Part of a small language model's weights: no biases in attention or MLP.
Each number is 128 + 32 x the weight over its row's rms, rounded and kept within 0 to 255. Layers, rows and columns count from 0. The size above them is the row's rms in percent of the matrix's.

# layer 7 attention query, 160x160, rms 0.0758, rows 0-49, columns 80-119
size [ 90  71  70  76  74  78  92  55  83  64  72  80  82  79  81  88 111  83  98  99 116  92 112 121 111 122 116 114 115 126 129  97  50  46  50  46  58  50  59  56  54  57  53  70  76  68  67  87 100  98]
[[126 159 176 126 131 156  70  85 114 138 153 170  98  83 148 162  86 177 183 186 149 134 170 126 102 124 174 100 147  81 171 137 157 110  83 114 181 151  67 166]
 [214 190 107 103 183 112 116 168 130  94 108 114 190 142  90 121 178 132 197  73 126 136 169 101 127 123 106 127 125 134  99 108 131 131 163 130 148 120 173 153]
 [136 141 173  90 160 136 121  95 126 150 176 160 129  82 114 154 141 152 151 150 125 157 155  91 174 130 131 146 116 111 129 118 154 111 103 113 140 132   2 145]
 [113 121  88 119 181 126 184 109 103  80 101 165 128 166 140 104 182 114 178  62 114 113 104 130 151 178  84 143 105 159 102 134  87 142 145 175 111  95 193  82]
 [ 96 147 131 160 100 178  72 121 161 144 148 146 129 109 146 148  90 156 132 192 124 173 167  87 110  68 148  90 163  83 158 155 113  97  67  51 159 164  64 149]
 [179 152 159 110 185 170  80  95 156 200 163 178 107  96 121 144 111 168 155 157 166 202 177 131 127 101 114 109 106  69 139 115 146 146 108 100 171 130 107 131]
 [ 86 138 172 154 120 131 100 137 154 168 183 171 135 113 117 104  88 166 104 196 154 192 148 128 165  82 183 138 190 101 129 143 152 118 110 100 112 182  91 113]
 [206 157 169  73 147  93  78  99  63 192 169 161 207 125 123 143 116 150 115 112 135 129 103 136 172 115 137 142 108 120 102  98 159 125 149 153 154 132  74 137]
 [155 142 118 104 136 122 155 112  78  86 103  60 140 166 179 114 180  78 146  50 137  94 129 132 109 152  67 147 112 115 105  85 117 125 174 173 134 106 149 134]
 [120 122 158 126 137  98 190 140 136 100  98  97 112 170 134 100 140 136 100 125 136 102  69 110  71 137 150 142 121 135 140 161 134 137 164 149  84  98 234 169]
 [142 136 129  68 145 118 123 134 106 103  77  85 119 178 149 134 177  73 113  88 145 115 117 188 154 163  68 154 141  89  89  99  80 106 113 131 137  47 168 140]
 [ 59 121 110 113 151 110 142 125 174 135  90 116 128 163  47 114 154 166  94 227 121 122 121  94 133 117 201  87 154 102 112 139 147 173  74 135 186 112 160 107]
 [111 165 141 134  82 184  93 165 167 148 111 114 168  96 157 124  83 168 124 163  77 101 126  99 159 115 206 118 150 112 151 135 133 113  84  98 133 156  97  85]
 [195 147 222 115  69 138 146 141  98  77 159 121 130 113 207 112 128  99 194 129 140  99 151 154 111 124  77 155 158 141 169  99 145 213 179 122 133 126 126 108]
 [120 110 188 166  77 133 115 102  90 143 151 124  86 131 117 167 104 145 102 132 135  74 137 156  81 138  87 165 115 157 125 114 142 155 128 151 118 128 128 143]
 [165  97 120 116  99 148 144  89 110 139 114 151  68 172 153 100 191  59  98 152 131 182 145 155 145 157 109 131  89 100 109 118  93  94 110  97 133  83 115 106]
 [161  87 122 134 124  64 163 148  99  75  85 123  97 164 191 118 163  99  98  80 151 162 145 123  94 176  71  78 110 119 155 103 139 149 205 148 148 139 149 158]
 [ 70 162  78 158 126 145 118 110 159 128  43 117 145 136  96 193  44 123 104 174 115 149 105  99 155  93 105 104 109 113 103 122  81 163 108 111 150 109 114 165]
 [167 128 121 103 153 134  81 170 175 158  92 156 138  79  88 118 116 128 170 149 117  85 165 109 160 167 114 125 174 232  74 165  52 174 121 122  99 150 107  52]
 [130  85  96 204  77 108 124 104  95 139  98  63 145 118 149 150 100 181 142  53 166  72 101 133  98 140 187  84 102 152 170 109 149 137 128 179 134 141  94 156]
 [114 158 174 173 155 136 152 147 105  92 146  91 163 150 163 138 148 135  88 127 117 136 108 161 107 167 173  80 164  57 122 145 149 131 112 146 170 124 119 193]
 [167 107 136  96 143 131 124 161 101 135 158 115 141  68 129  98 158 130 146 185 119 141 167 185 105 143 187 111 146 211 143 128 130 135  81 113  78 171 125 136]
 [147  93  69  91 130 180  99  91 121 155 107 153 120 108 119 140 111 130 175 168 105 112 124 109 137  97 107 145  95 157 106 153 103 133 130 103  78 152 178 121]
 [109 150 163 130 152 130 205 149 101 133 174 141 161 150 159 134 168 152 109 165 113 178  87 123 109  94 170  88 126  64 130 113 146 110 111 123 140 106  57 151]
 [191 160  62 138 109 130 143 147 131 141  75 139  81 158 110 156 129 137 107 129 163 170 126 139 124 147 180 147 142 158 219 145 157  90 172 114 119 112 166  76]
 [162 122 142 170 144 121  82 108 128 108 108  74 179 114 176 144 111 128 139 139 137  39 155  86 129 156  90 123 145 180 106 113 110 167 139 109 113 116 151 104]
 [142 157 129 108 157  55 131 148 145 120  73 136 136 151  60 118 146 198 106 134 110 162 149 116 114 111 138 203 166 105 130 104  85 157 132  97  90  99 151 192]
 [127  87 113 138 108 107  71  98 112 147 130 151 110 124 115 144  97 106 180 118  72  73 163 169 145 131  87 197 111 205 156 110 114 121 146 122 138 176 144  63]
 [148 170  77  44 163 147 146 138 100  68 138  99 166 188 117 135 101 143  96 111 158 211  83  96 181 101 109 122 148  68 126  76  91 153 156  79 130 168 104 180]
 [146 116 131 109 122 126 160 184 142 115 193 134 123 152 140 115 140 102 127 120 183 100 142 179 105 141 191 110 160 119 141 136 181  98 129 151 132 146 140 109]
 [180  93 106 119  85  68  64 106 161  58  54 105 126 127 131 153 163 172 119 135 130 143 184 108 157 141 113 187 120 173 129  98 108 186 166  98  97  98 188 101]
 [153 175 136 139 167 152 113 200 115 121 143 103 143 139 146 115 187 138  92 182  93 117  58 149 145 146 137 142 109 160 164 167  95 109 115 122 147 150 118 141]
 [165  61 140 162  69 142 157 130 121 163 170 107 187 132 129 142 136  77 169 108 189 138 173 102 109 199 135 117 138 134 185 140 142 160  93 118  90 107  98 134]
 [144  74  92  90 141 122 190 191 139 154 171 142  83 131 129 114 140 103 105 178  71 121 106 113 186 117 131  97 168 167 122  67 156 119 100  74 128 150 105 108]
 [148 154 134 127  77 120 123 108 119  84 165 131 149 124 142 118 125 120 148 168 144 154 123 139  60 214 115 134 107  79 129  97  96 181  94 138 156 120 115 125]
 [ 63  95 133 125 117 124 178 158 127 107 109 139 105 141 113 163 119 150  82 125 121 148 100 122 165  97 229  78 143 146 121 132 163 132  90 192 162 129 160 110]
 [ 98 175 132 127 130 156 123 110 151 102 136 146 185 115 106 143 138  95 178 167 166 176 108  91  57 144  45 208 105  45  94  97  78 130 115 155 155  85  86 162]
 [128  67 181  88 125  87 149 182 153 109 131 180 119  84  72 134  63 133 117 116 196 142 151 130 152  95 181 139 133 171 153 154 137 164  64  70  63 103  90 124]
 [159 134 159 136 150 118 118 128 169 152 168 166  99 173 137 142 141 102 158 117 143 130 119 166 117 139 144 129 203 172 126 118 154 153 125  98  95 112 143 130]
 [129 168 109  72 170 125  99  55 141 111 133 166 235 152 126 144 125 127 168 133 123 177 157 149 106  95  99 126 182  73 107  98  66  94 114 108 120  68  75 172]
 [116 123  96 143 157 128 158 102 209  90 107 150 145 160  95 167 136  83 131  96  68 194 120 152 139 103  90 118 210 106  96  96  60 127 127 102  61  58 122 195]
 [115 110 133 140 149 115 105 147 104 136  91 108 123 101 112 136 105 164 113 117  78  61 136 158 137  58 136 145 132 137 145 129 103 144 148 130 160 143 161 124]
 [153 123 126 116  94 111 117 125 129 105 115 135 141  84  74 178 159 125 172 147 164 151 126 173  83 131 125 124  79  99 100  90 152 108 124 110 192  70  52 147]
 [152 110 109 124  99 144 152 196 106 135 130 114 140 117 155 127 155 141 130 126 159 102 118 147 135 129 131 106 117 179 155 119 192 150  82 121 123 130 129 105]
 [155 144 111 141 103 144 151 163  94 140 124 124 141 130 161 108 156 130 139 134 172 180 101  74 113 176 179 115  90 145 126 166 168 123  91 177 149 191 156  90]
 [132 131 116 148  91 111 189 188 151 115 136 141 124 178 168  99 143  96 115 178 120 135 134 134 104 125 128 169 112 157 124 120 111 139 106 150 105 125 131 147]
 [185 106  80 119 105 130 102 149  93 146 126  92 131  88 144  95 154 142 115 117 178 121  98 123 120 128 167 101  71 113 173 125 187 155 137 125 207 110 125 109]
 [145 114  49 117 169 126  98 156 103 135 109  91 176 110  93 157 126 108 149 158 118  99 107 129 146 141  77 119  83 139 140 143 149 129 138  91 147 160 139 124]
 [154 129  29  87 155 140  77 104 111 141  98 134 130  77  55 170 153 118 166 165  99 118 108 140 141  68 102 130 129  74 158 116 132  99 191  81 153 114 115 118]
 [102 106 141 122 166 119  96 176 128 148 140 128 180 131 121 122  59 172 105 122  70  95 157  60 153  84 133 111 143 153 157 182 107 148  86 147 102 189 111 121]]
# layer 7 attention key, 160x160, rms 0.0742, rows 0-48, columns 80-119
size [ 90  73  78  72  75  83  95  63  98  59  84  85  80  85  78  99  94 129  96 106 110 101 122 112 119 112 116 112 118 118 122 107  54  42  57  46  57  44  49  62  61  62  63  67  71  85  71  94  81]
[[120  70 107 122 100 144 146 156 180 139 174 128 184 133 171 153  77 105 166 108 120  51 119  66 137 139 110 140 167 156 103 105 159 184 157 132  78 149 142 151]
 [ 98  84 128 130 125 130  89  81 181 108 162 122 160 139 168 126  50 100 170 173 207 112 127 109  81 145 161 163 182 123 150 132 172 107 102 177  50 148 140 136]
 [ 74 108 100 110 123  99 129  71 211 132 140 150 146 121 169 115  83  96 183 133 150  32 114  89 123 136 121 119 158 105 113 117 182 161  89 178 102 133 137 160]
 [159 177 104 159 100 120 113 121 107 217 134 146  75 151  91 164 150 129  71 184 148 216 149 213  92 111 129 130 157 127 134 138 129 117 114 127 158  75 144 130]
 [104  95 115 130  86 136 148 142 164 134 137 116 178  88 141 108  86  89 201 127 124  30 126 106 148 149 132 164 172 107  87 137 153 151 143  95  91 133 113 132]
 [ 83  77  96 112 136 129 120  86 193 127 142 168 150 109 131 127 102  95 180 137 170  42 142  82  88 124 100 126 126 111 127 147 143 157  88 121 134 134 107 148]
 [ 90  92  74  74 113 133 143 105 166  97 167 151 219  77 145 142  99 147 149 125 144  53 101  67 105 112 143 136 121 110  84 123 170 130 113 132 146 122 109 157]
 [ 92 147 121  77 122 141  95 149 174 143 116  97 103 109  62 114 186 122 109 106 108 116 175  92  72 116 101 141 179 109 126  77  59  76 118 150 151 148 188 123]
 [158 151 132 168 127 138  97 142 136 131 106 103  64 172 138  92 177 104 130 146  87 172 181 201 125 161  85 104 162 143 126 152  74 141 145  92 110 128 181 115]
 [163 191 102 108 136  81 136 183 179 144 125 221 115 132  82 152 139  85 132 185 123 140 143 143 137 145  73  83 143 174  87 105 134 119 109 148 129  99  90 102]
 [140 141 164 154 144 115 128 141 108 120  97 192  54 226  89 124 169  91 126 178 104 209 180 141 107 164  64 139 126 142 112 136 116 149 106 152 133 103 165 100]
 [ 49 131 137 142 133 155 117 199 125  98 143 146 130 104 135 118 157 191 127 178 128  99 148 109  79 181 141 167 131 178 131 119 146 104 160 188 138 147  91 186]
 [ 58  78 135 162 126 112 119 127 153 122 108 133 152  37 115 122 135 124 142 137 119 107 104  70 133  73 219 147 131 126 110 113 148 112 138 110 118 178 132 160]
 [180 167 157 156 130 129 134  73 127 109  70 146  88 151 126 132 169  90 118 183 108 183 182 141 127 140 101  94 141 155 142 112  98 116  96 131  94 164 161 115]
 [207 141 100 139 113 154 134 114 173 149 160 161 142 174 212  52 152 109 128  96  99 182 194 125 207 108 111 159 156  95  90 108 110 114 125  90 134 128 134 101]
 [155 128 159 127 142 181 141 109  96 121 123 134  72 158 135  92 172 135 199 155 133 171 170 175 108 170  81 114  98 149 186 141 133 141 151 135 136 123 129 108]
 [166 149  71 129 143 163 154  79 128 157 146 108 144 175 111 112 153 113 131 112 133 164 147 136 104 146  68 134 156 128 143 127 106 138 116 179 131 105  80 123]
 [101 112 103 118 111 153 101 143 184  75 129 129 148  77 134 128 106 150 102 143 114  71 104  74 144 116 189 143 162 145 145 134 144  92 116 153  91 166  91 176]
 [ 70 122 139 186 118  76 115 172 100 128 117 151 100  84 140 166 113 139  64  93 113 105  48 108 152 113 169 143 133 112 112  87 154 134 134  83 142 154 173 166]
 [196 133 113 165 114  98 119 161 129 146  93 116  83 145 197  81 145 117 128 117 161 106  91 125 125 121 153  57  71 140 147 126  92 109  84 130  99  81 172 146]
 [145 104 136 152 130 134 112 123 118 118 160 159 176 135 148 110 121  78 196 150 152  96 159  97 137 114  93 144  93 118 155 150 122 103  75 171 192 164  58 102]
 [190 153 152  88 184 128 181 107 149 126 129  70 213 144 155 185 163 126  39 129 151 144 174 123 107 105 127 149  82 147 187 173 125  95 162 105 104  94  85  98]
 [115 133 122 152 106  62 146 192 100 143  68 121  27 143 175 112  99 116  63 119 177 121  95 145  98 142 181 121  86 149 108 124 108 160 119 151  70 139 181 148]
 [154 122 150  95 169 209 176  99 164 108 131 112 223 135  80 135 152 106 148 131 121 165 190  83  91 117  70 137 160  91 155 138 126 121 141 103 138 158 127 136]
 [ 69 121 120 113 135 205 110 139 123 165 126  87 145  83 134 132 175 130 137 126  98 165  95 148 141 102 128  91  91 209 166 163 111 159 187 144 120  88 121 155]
 [152 156 100 137 124  68 175 122  77 134 135 112 102 133 195 122 136 174 109 128 159 139  85 156 131 135 185  82 101 107  66 116  78  97  99 122  84  91 103 140]
 [ 75 124  89 139 146 152  95 158 115 131 170 143 127 145 203 151 169 145 201 151 101 110  78 118 124 142 116 113 207 142  95 107 139 145 123 186 154 123 183 135]
 [101 154 150 119  92  43 123 151  82 116 153 115  25 149 157 114 127 118  92  99 178  92  94 189 128 147 160 146 119 131  93 133 117 104 147 117 101 129 134 103]
 [ 80 143 169 157 119 157 187 137 125  62 124 174  82 117 142 147 166 120 124 132  63 163 113 130 101 138  95 123 144 118 149 118 146 121 106  82 168 182 165 136]
 [162 170 111 108 146 206 162  84 149 182 168 103 191 100  73 112 102 105 136 125  91 104 158  83 131  89 120 157 108 160 139 182 118 131 129 174 127 149  41 143]
 [ 92  88 131 139 129 102 108 187  97 115 128 185 118 158 184 178 160 205  93 128 105 178 111 139 144 175 167 204 154 133  61 101 114 159 149 158 114 123 111 150]
 [124  96  90 125 151 129 135 143  95  92  53 156 101 168 120 133 119 126 127 148 113 196 164 114 120 127 116 183 151  97 138 142 144 147 143 130  73 126 169  98]
 [ 78 171 133 154 170 147 129 124 210 172  92 184 172 152 135 187 127  55 113 124 107 104 112 136 129  87 168 144 130 136 150 154 105 132 141 123  85 121  68 150]
 [ 97 154 138 125 181 148 125 136 139 107  81 140 133 136 140 111 138  49 120  66 175  98 160 132  98 134 202 138 119  88 130 109 106 120 160 129 147  75 148 154]
 [108 136 152 171 200 154  96 169 159 148  91 186 129 127  40 155 147  81 124 104 131 101 152  73 137 149 119 121 104 149 117 133 128 136 111 100 109 121  80 179]
 [153 107 168  87 194 148 105  97 152 109 124 111 152 101 143 103 144 132 120 125 123 130 165 125 109 148 115 131 136 124  82 105  77  92 183  77  68 178 156 133]
 [111 136 147 193 146 132 100  86 186 181  51 178  95 127  44 175 127  73 116 138  90 102 118 128 164 146 123  64 140 146 168 150 150 153  74 147  82 116 135 158]
 [ 88 128 104 145 118 194 123 126 105  92 120  67 135 189 207 147 127 119 112 166 133  43 141 119  48 150 120 172 165 140 111 148 143 100 111 208 128 117 173 154]
 [122  73 187  78  93 110 111 149  79  81 171 170 217 121 117  85  96 117  89  94 106 206 132 187 139 110  98 148 115 118 117 169  47 171 104  88 109 150 154 149]
 [108 153 148 164 111 124 107 213 172 147  66 119  39  91  61 141 156  93 100 142 113  71 108 125 175 183 100 114 122  82  91 142 129 151 107 149  74 139 114 120]
 [156  94 123 184 108 162 182  96  62 127 116  75  17 148 123 116 154 130 113 183 157 130 122 112 151 167 131 143 125 145 158 164 182 118 137 165 113 125 165  96]
 [148 133 140 125 149 164 180  76  73 119 164  99 101 143 186  84 156 146 149 178 116 106 107 119 113 115 143 138 159 102 149 112 172  74 135 185 166  83 168 134]
 [ 75 133 151 120 182 133  95  45 123 137 125 119 165 128 110 143  91 128 195 154  95 123 170 124  44 114  78  85  88 147 177 109 147 132 164 120 107 106 118 168]
 [193 136 130 144 147 150 133  72 132 124  86  99 164 148  90 150 162 142 145 102  94 219 137 114 104  75 118 116  70 106 201 133 109 147 139 123 140 104 100 108]
 [131 163 145 142 137 168 100 130 115 196 162 169 128 105  82 153  97 113 182 100 100 112 130 149 126 126 103  82  88 114 135 162  82 133 122  61 132 101 122 138]
 [155 113 102 155 141 184 139 151 148 162  97 101 117 133  84 132 164 106 109 106 114 160 118 118 150  89 165 104  90 125 153 180 124 109 113 188 115  99 118 144]
 [123 140 122 105 137  69  94 104 117 154 120 119 122  93  41 147  91  95 161 150 142 162 128 145  93 108 120 123 123 142 116  67  99 195 116 102 162 101 161 142]
 [132 135 120 144  73 119 138 115 140 114 122 101 141  88 128 147 119 107  91  90  92  93 132  90 146 138 160 137 148 109 115 152  93 124  75 127 135 175 168 127]
 [ 97 128 133 133 146 157 118 130 130 176 124 150 110 160  71 112 117  68 172 137 144 163 132 162 108 100  85 154 130 119  83 119 122 176 155  91  94 109 152 118]]
# layer 7 attention value, 160x160, rms 0.0667, rows 0-31, columns 80-119
size [ 90  89  87  91  79  93  94  90  96  94  82  85 101 103  96  89  97  89  94  94  82  97  98  89  96  94  95  88  95  94  88  99]
[[136 150 122 116  86 215 151 159 197 171  84 119 152 153 134 153  95 144 161 169  98 101 157 126 128 124 104 127 180  96 138 167 137  79 133 101 152 105 123 109]
 [130  80  83 142  75  88 146  90  91 137 105 133 109 177 155 155 118 102 141 104 117 108 106 206 143 129 152  82 118 142  75 140 109 143 147 112 131  87 160 185]
 [170 125 147 101 192 131  89 153  91 138  83  98 131  94 114 149 164 191 155 128 167 110 132 178 137  96 168 139 115 178  79 109 186 194 101 119 114 147 169 159]
 [158 147 121 125 182 163 156 127 183 144 147 156 153 172 109 121 105 126  54 109 142 131 143 141 175 134 145 114 133  88 125  97 125 124 113 157 121 176 107 152]
 [166 124  70 182  74 158 172 102 106 193 166 110 136 110 127  76 134 118 122 136 146 117 140 135 104 125  96 145 129 146 118 149  97 149 161 135 141 148 118 141]
 [113  97 104  97 113 113 142 176 134 145 157 152 148  90 142 110 132 121 108 128 137 131  90 154 146  73 118 163  84 160 111 181 124 166 122 118 150 128 171 155]
 [132  76 131 123  95 129 171  89  99 141 111 121  84  70 154 107 124 148  92 169 201 153  99 108 105 137 100 143 104  82 136 128 134  50 128 111 165 147 145 129]
 [ 86  90 120 116 107 110 183 102 103  95 154 144 172 139 166  98 141 172  40 123  57 105 150 135 138  84  93 134 173 144 115 121  92 130 149 153 170 136  97 181]
 [115 138 143 115 109  99  94 153 135 112 150  75 120 137  88 100 116 161 107 161  47 103  95 127  82 109 168  97  84 130  98 114 159 173  59 136 128  96 175 126]
 [117  80 135 119  95 148  91 148 102 104 143 128 154 142  93 125  76 145  85 109  52 100 167 129 138 112  97 181 105 131 150 110 181  93 180 125 161 167 144 135]
 [204  65  88 151  59 135 141 160 154 158 123 124 106  99 127  86  96 110  87 199 128 131 144  74  93 103 107 112 118 111 112  80 124 111 167 121 161 157 166 187]
 [ 94  99 131 105  70 156 173 139 155 159 135 112 163  92 154 131  76 130 112 195 113 149 111 125  92 167 139 124  84 142  90 123 154 123 104 114 102 156 118 149]
 [128  92 145 156 131 133 135 174 162 139 105 137 118 117 131 150 117  84 123 157  92 127 118 119  96 150 100 100 108  52 113 108 150 140  74 179 113 168 167 140]
 [118 158 116 134 137 132 127 137  47 147 161 105 152 168 150 121 106 135 137 153 112 100 150  98 154 127 163 127 126 101 102 131 128 155 128 160 149 144 180 121]
 [133  77 109 161 144 131 118 133 181 148 114 126  96 106 123 141 159  79  97 139 138 125 134 170 152 115 120  87 117 156 128 100  74 110 117 134  98 101 130 105]
 [104 120 128 137  81 126 169 102 170 118 136 168 133  96 136 123 145 132 166 162 123 107 109 113 139 145 131 121 103  57 117  93 130 112 144  88 160 167 116 130]
 [138 156 122 110  71 179 119 150 137 131 151 136 109 122 160 154 119 144 134 109  76 130 150  86 121 108  97  66 155 110 123 181 160 140 154  90 142 131 156 130]
 [103 110 129  79  76 212 144 183 170  59 138 206 155 109 141 150  75 130 120 135 136 101 123 178 113  80 103 120 124 119 111 139 157 164 121  97 144 102 112 131]
 [152 132 100 189 108 181 125 121  81 105 145  99  99 112  96 147 115 158  96 130  88 154 112 142 134 132  70 124 168 197 190 117 183 126 147 118 148 106 106 199]
 [134 170 173 114 134  73 140 109 148 112 134 112  90 143 159 129 178 101 180  91 169 106 123 141 162 147 127 124 191 165 113  92 124 107 160 138 145 112 164 128]
 [ 75 114 149 146 116 144 124 125 122 116 109 129 149 154  95 186 130  99 145 114 113 131 151 156  93 106 127 173 122 156 191 116 126  91 170 124 130 159  87 142]
 [162  95 142 119 141 174  94  99 133 140 130 150 101 119 100 164 154 136 160  98 154 125 136  68 132 131 154  95 152 194  87 134 185 151 122  69 225  87 185 140]
 [164  47 149 175 116 104 118  85 156 162 172  75 101 117  98 117 109 131 139 141 120 166 147 102 124 103 192 127  90 139 145 130 127 137 130  82 115 129 146 108]
 [101 120 123 151 195  93 150 155 162 153 128  94 140  95 151 139 173 161 125 178 117 121  79 121  93 115 112 176  99  90 163 123  56 109 142 141 145 114 124 171]
 [113 149 156 111 131 125 170 131 136  99 121 145  83 153 105 126 115 113 162  88  97 140  65 102 158 112  83 100  57 144 151 172  92 130  79 104 136  86 124 155]
 [138  89  75 130 145 134  98 179 145 116  81 151  99 131 167 119 185 111 169 129 206 119 129  59 152 150 126  84 131 128 117 175 166 140 117 108 122 124 165 170]
 [ 94 170 162 171 152 100 122 214 147 133 123 100 173 118 106 149 136 125 111 122 176  94 133  94  50 167 119 117  48  55 102 127 158  84  89 176 106 128 121  95]
 [104 176 168 154  89 115 133 150 169 154 154 125 123 100 112 147 136 148 102 159 120 101 124 131 116 125 122 139 146 129 134 169  85 103 140 145 118 102 151  69]
 [136  83 151 116  95 123 160 105 157 119 145  96 133 123 128 101 110  58 153 105 151 125 133 126 151 125 140 115 112 130 123  61 156 128 178  99 133 180 159 170]
 [120 134 129  87 124 120  98 133 104  95 180 126 125  73 103  90  65  76 102 118 112 142 129  70 148  95 114 144 153  86  99 161 201 159 160 160 157 146 130  99]
 [116 115 141  94 130 118  98 140 141 125 162 130 110 110 163  65  72 189  80 118 112 103 123 192  84 144 135 139 110 105 150 139 148  76 158 156 132  49 156 121]
 [151 138 125 108 154 144  93 148 167  74 132 122 119 159  89 143 141  81 175 135 167  98  79 109 114 115 165 129 140 127  99 198 153 125 110 164 131 150  90  81]]
# layer 7 attention output (transposed), 160x160, rms 0.0487, rows 0-31, columns 80-119
size [ 89  92  87  93  83  92  95  92  96  94  80  84 104  99  95  92  92  96  87  99  83  93 101  91  96  95  97  96  97  97  88 101]
[[170 151 121 150 104 137  86 171 139 129  76 129 152 163 142 155 181  73 197 140  73 160 166 137 182  86 138 101  89 155  80 143 156  60 102 128 149 138 107 148]
 [122  98  97 122 132 153 159 108 100 174  88 135 104 180  92 137 107 104  33 150 170 130 109  98 146 109  83 202 129 121 148 114  95 145 137 100 148 106 166 130]
 [150 173 142 128 143 131  79 136 145 115 125  72  90 141 159 113 190 141 139 146 141 156 114 149 128 118 143 139  59 143 109 113 198 167 109  95 140 132 189 147]
 [129 170 165  83 136 161  59 144 119 144 162  90 146  81 165 129 161 108 124  92 154 120 154 146 161 108 145 142  79 114 103  91 200 132 124 132  99 186  89 184]
 [128 102 113 135 120 139 206  96 102 179  99 116 134 149  98 132 124 146  40 132 145  87 112 126 106 151 142 149 161 133 139 143  98 127 153 156 102  84  96  96]
 [125  90  87 129  92 100 127 167 106 119 106 120 134 146 131 101 156 197 150 119 158 164 139 149 138  87 167 147 167 104  90 148 110 151 126 158 142 109 172 130]
 [102  98 136 157 114 185 130 139 146 138 125 188 143 121 149 117 142  62 131 141 158  78 125 124 143  86 164 115 172  96 138 157 130  86 138 100 172 130 124 118]
 [118 146 139 231 143  78 137  96 119  96 143 134 146 125  79 128 147 124 108 118 149 129 118 131 153 167  53 133 161 163  68 134 174 130 116 129 138 120  73 129]
 [132 139 145  88 148  89 157  90 113 130 158  80  92 172 108 102  99 135 152 141  28 168 101 108 145 123 150 128 116 137 105 127 133 169 101 178 116 167 112 150]
 [151 133 151  70  60 122 120 176  80 120 114 146 121  75  77 103  78 132 131 119  84 106 125  99 123  98 107 136  90 157  94 162 133 112 137 125 157  93 138  76]
 [ 87  87  90 175 117 124 104 124 157 152  98 106 105 133 106 124 124  61  84 120 116 122 120 107 184 120 189 120 149 149  81 202 127 116 124 169 179 188 125 174]
 [ 81 119 120 144 135 123 164 113 110 136 136 154 114 151  98 152 166  62 156 137  73 127 156 181 140  78 149  86 160 127 156 137 133 127 124 116 169 125 129 117]
 [146 103  76 134 142 151 122 171 177 155 125 153  65 143  79 112 160 142  72 175  95 143 135 122 171 109 107 136 123 116  87 128 120 101  92 156  93 225 107 148]
 [113 158 146 144  95 110  73  85 107 104 165 129  86 144  75 131 169 101 105 105 161  99 148 116 170 160 124 137 134 162  87 144 134 157 121 100 136 165 136 136]
 [128  54  72 151 127 108 125  74 141 168 120 174 144 137 120 138 102 102  56 112 106 100 173 134 125 156 143 133 111 170 122 127  65 113  82 150  91 119 128 149]
 [127 118 144 123 144 103 146 111 147 114 146 163 114 135 144 107 132  24 209 136  98 154 170 152 167 134 155  76  90 136 111 141  97 132 148 120 147 153  78 127]
 [107 135 115 101 116 125 148  64 114  81 136 134 121 163 130 175  97 101 105 141  96 129 116 124 195 149  84 101 176 152 133 178 102 110 137 172 151 118 114 101]
 [159 123  92 117  47 127 128 141 142  81  97 237 140 102  89  99 101 121 160 148 145 154 164 106 200 108 123 129 124 174  80 160 162 101 103 136 155 131  89 108]
 [152 127 181 119  91 139  78 226 145 114 136 141 128  72  92 153 112 159  86  99 153 106 114 146 137 155 122 151 136 126 215 140 126 155 140  77 162 106 176 162]
 [138 158 152 128 160  95 124 130 137 140 126  35 138 156 163 149 166  97 176 108 148 160 161 153 129 124 122  92 128  88 154  64 113 151 160  94 143 126 174  95]
 [121 150 130  97 128 114 141 141 100 112 108 176 149 100 129 144  56 110 205 137  74 108 166 155  35 139 105 134 123 117 150 104  69 128 163  77 151  98 131 152]
 [154 138 178 106 171 107  97 126 113  97 126 124 133 171 135 106 131 132 170 112 183 180 134  91 103  95 101 140 126 173 171 136 176 173 107 112 143 111 135 174]
 [ 98  98  98  85 107  77 125 115 155 169 119  97  90 136  93 108 117 191 145 113 109 154 132 104   8 136 154 107 118 122 128 150 128 173 142 196 123 138 170 158]
 [103  53 141 200 159 165 143 115 148 134 181 136 131 117 202 151 133 125 147 150 100 144 103  81 158 193 170 138 158 136 109 180 112 157  99 137 135 128  69 151]
 [115  79 161 123 127 162 126 132 144  98 110 183 182 126 150 157 116 180 149 116  96 183  85 153  64 112 115 115 117 134 174 175 114 112 139  82 121 119  89 135]
 [109  93 148 133 160 121 109 102 138 136 144 125 135 139 152 164 152 142  74 104 151 124 122 110 114 121  92 144 133 115 122 133 150  93  56 171  72 144 174 182]
 [140  89 164 108 128 133 185 160 124 123 150 106 101 123 121  90 106 135 134 138  95  59 123 140 185 133 138  84 123  89 152  96 113 119 129 189 107 147 135  72]
 [148 167 138 153 143  81 134 118  97 135 140 103 139 127 138 154 134 125 169 135  98 115 169 146 111 119 122  70 182 139 144 137  79 156 189 136 132 103 151  90]
 [ 80  97 110 116 168 107 151 106 154  81 109 129 121 155 121 107 169  65 224 145 105 194 135 107 172 136 178  91  87 116  96 152 135 114 188 118 143 145 104 160]
 [ 77 171 116  86 126  95  96 118 116  82 127 117 139  81  89 149 131 151 144 123 104  86 104 101 117 154 120  81 206  91  99 156 135 137 166 145 110 158 108 149]
 [153 104 183 116 102 164 119 159  96 128 133 162 122 154 171  83  82 171 154 115  93 133 127 109 166 120 165 133 167  81 169  95 167 117 130 152 136  84 101 147]
 [137 184 113  82  97 132 153 151 126  77 124 117 152 158 135 108 112 162 133 133 135 141 139 108 131  86 105 118 113 108 152 171 138 110 138 154 112 171 145 107]]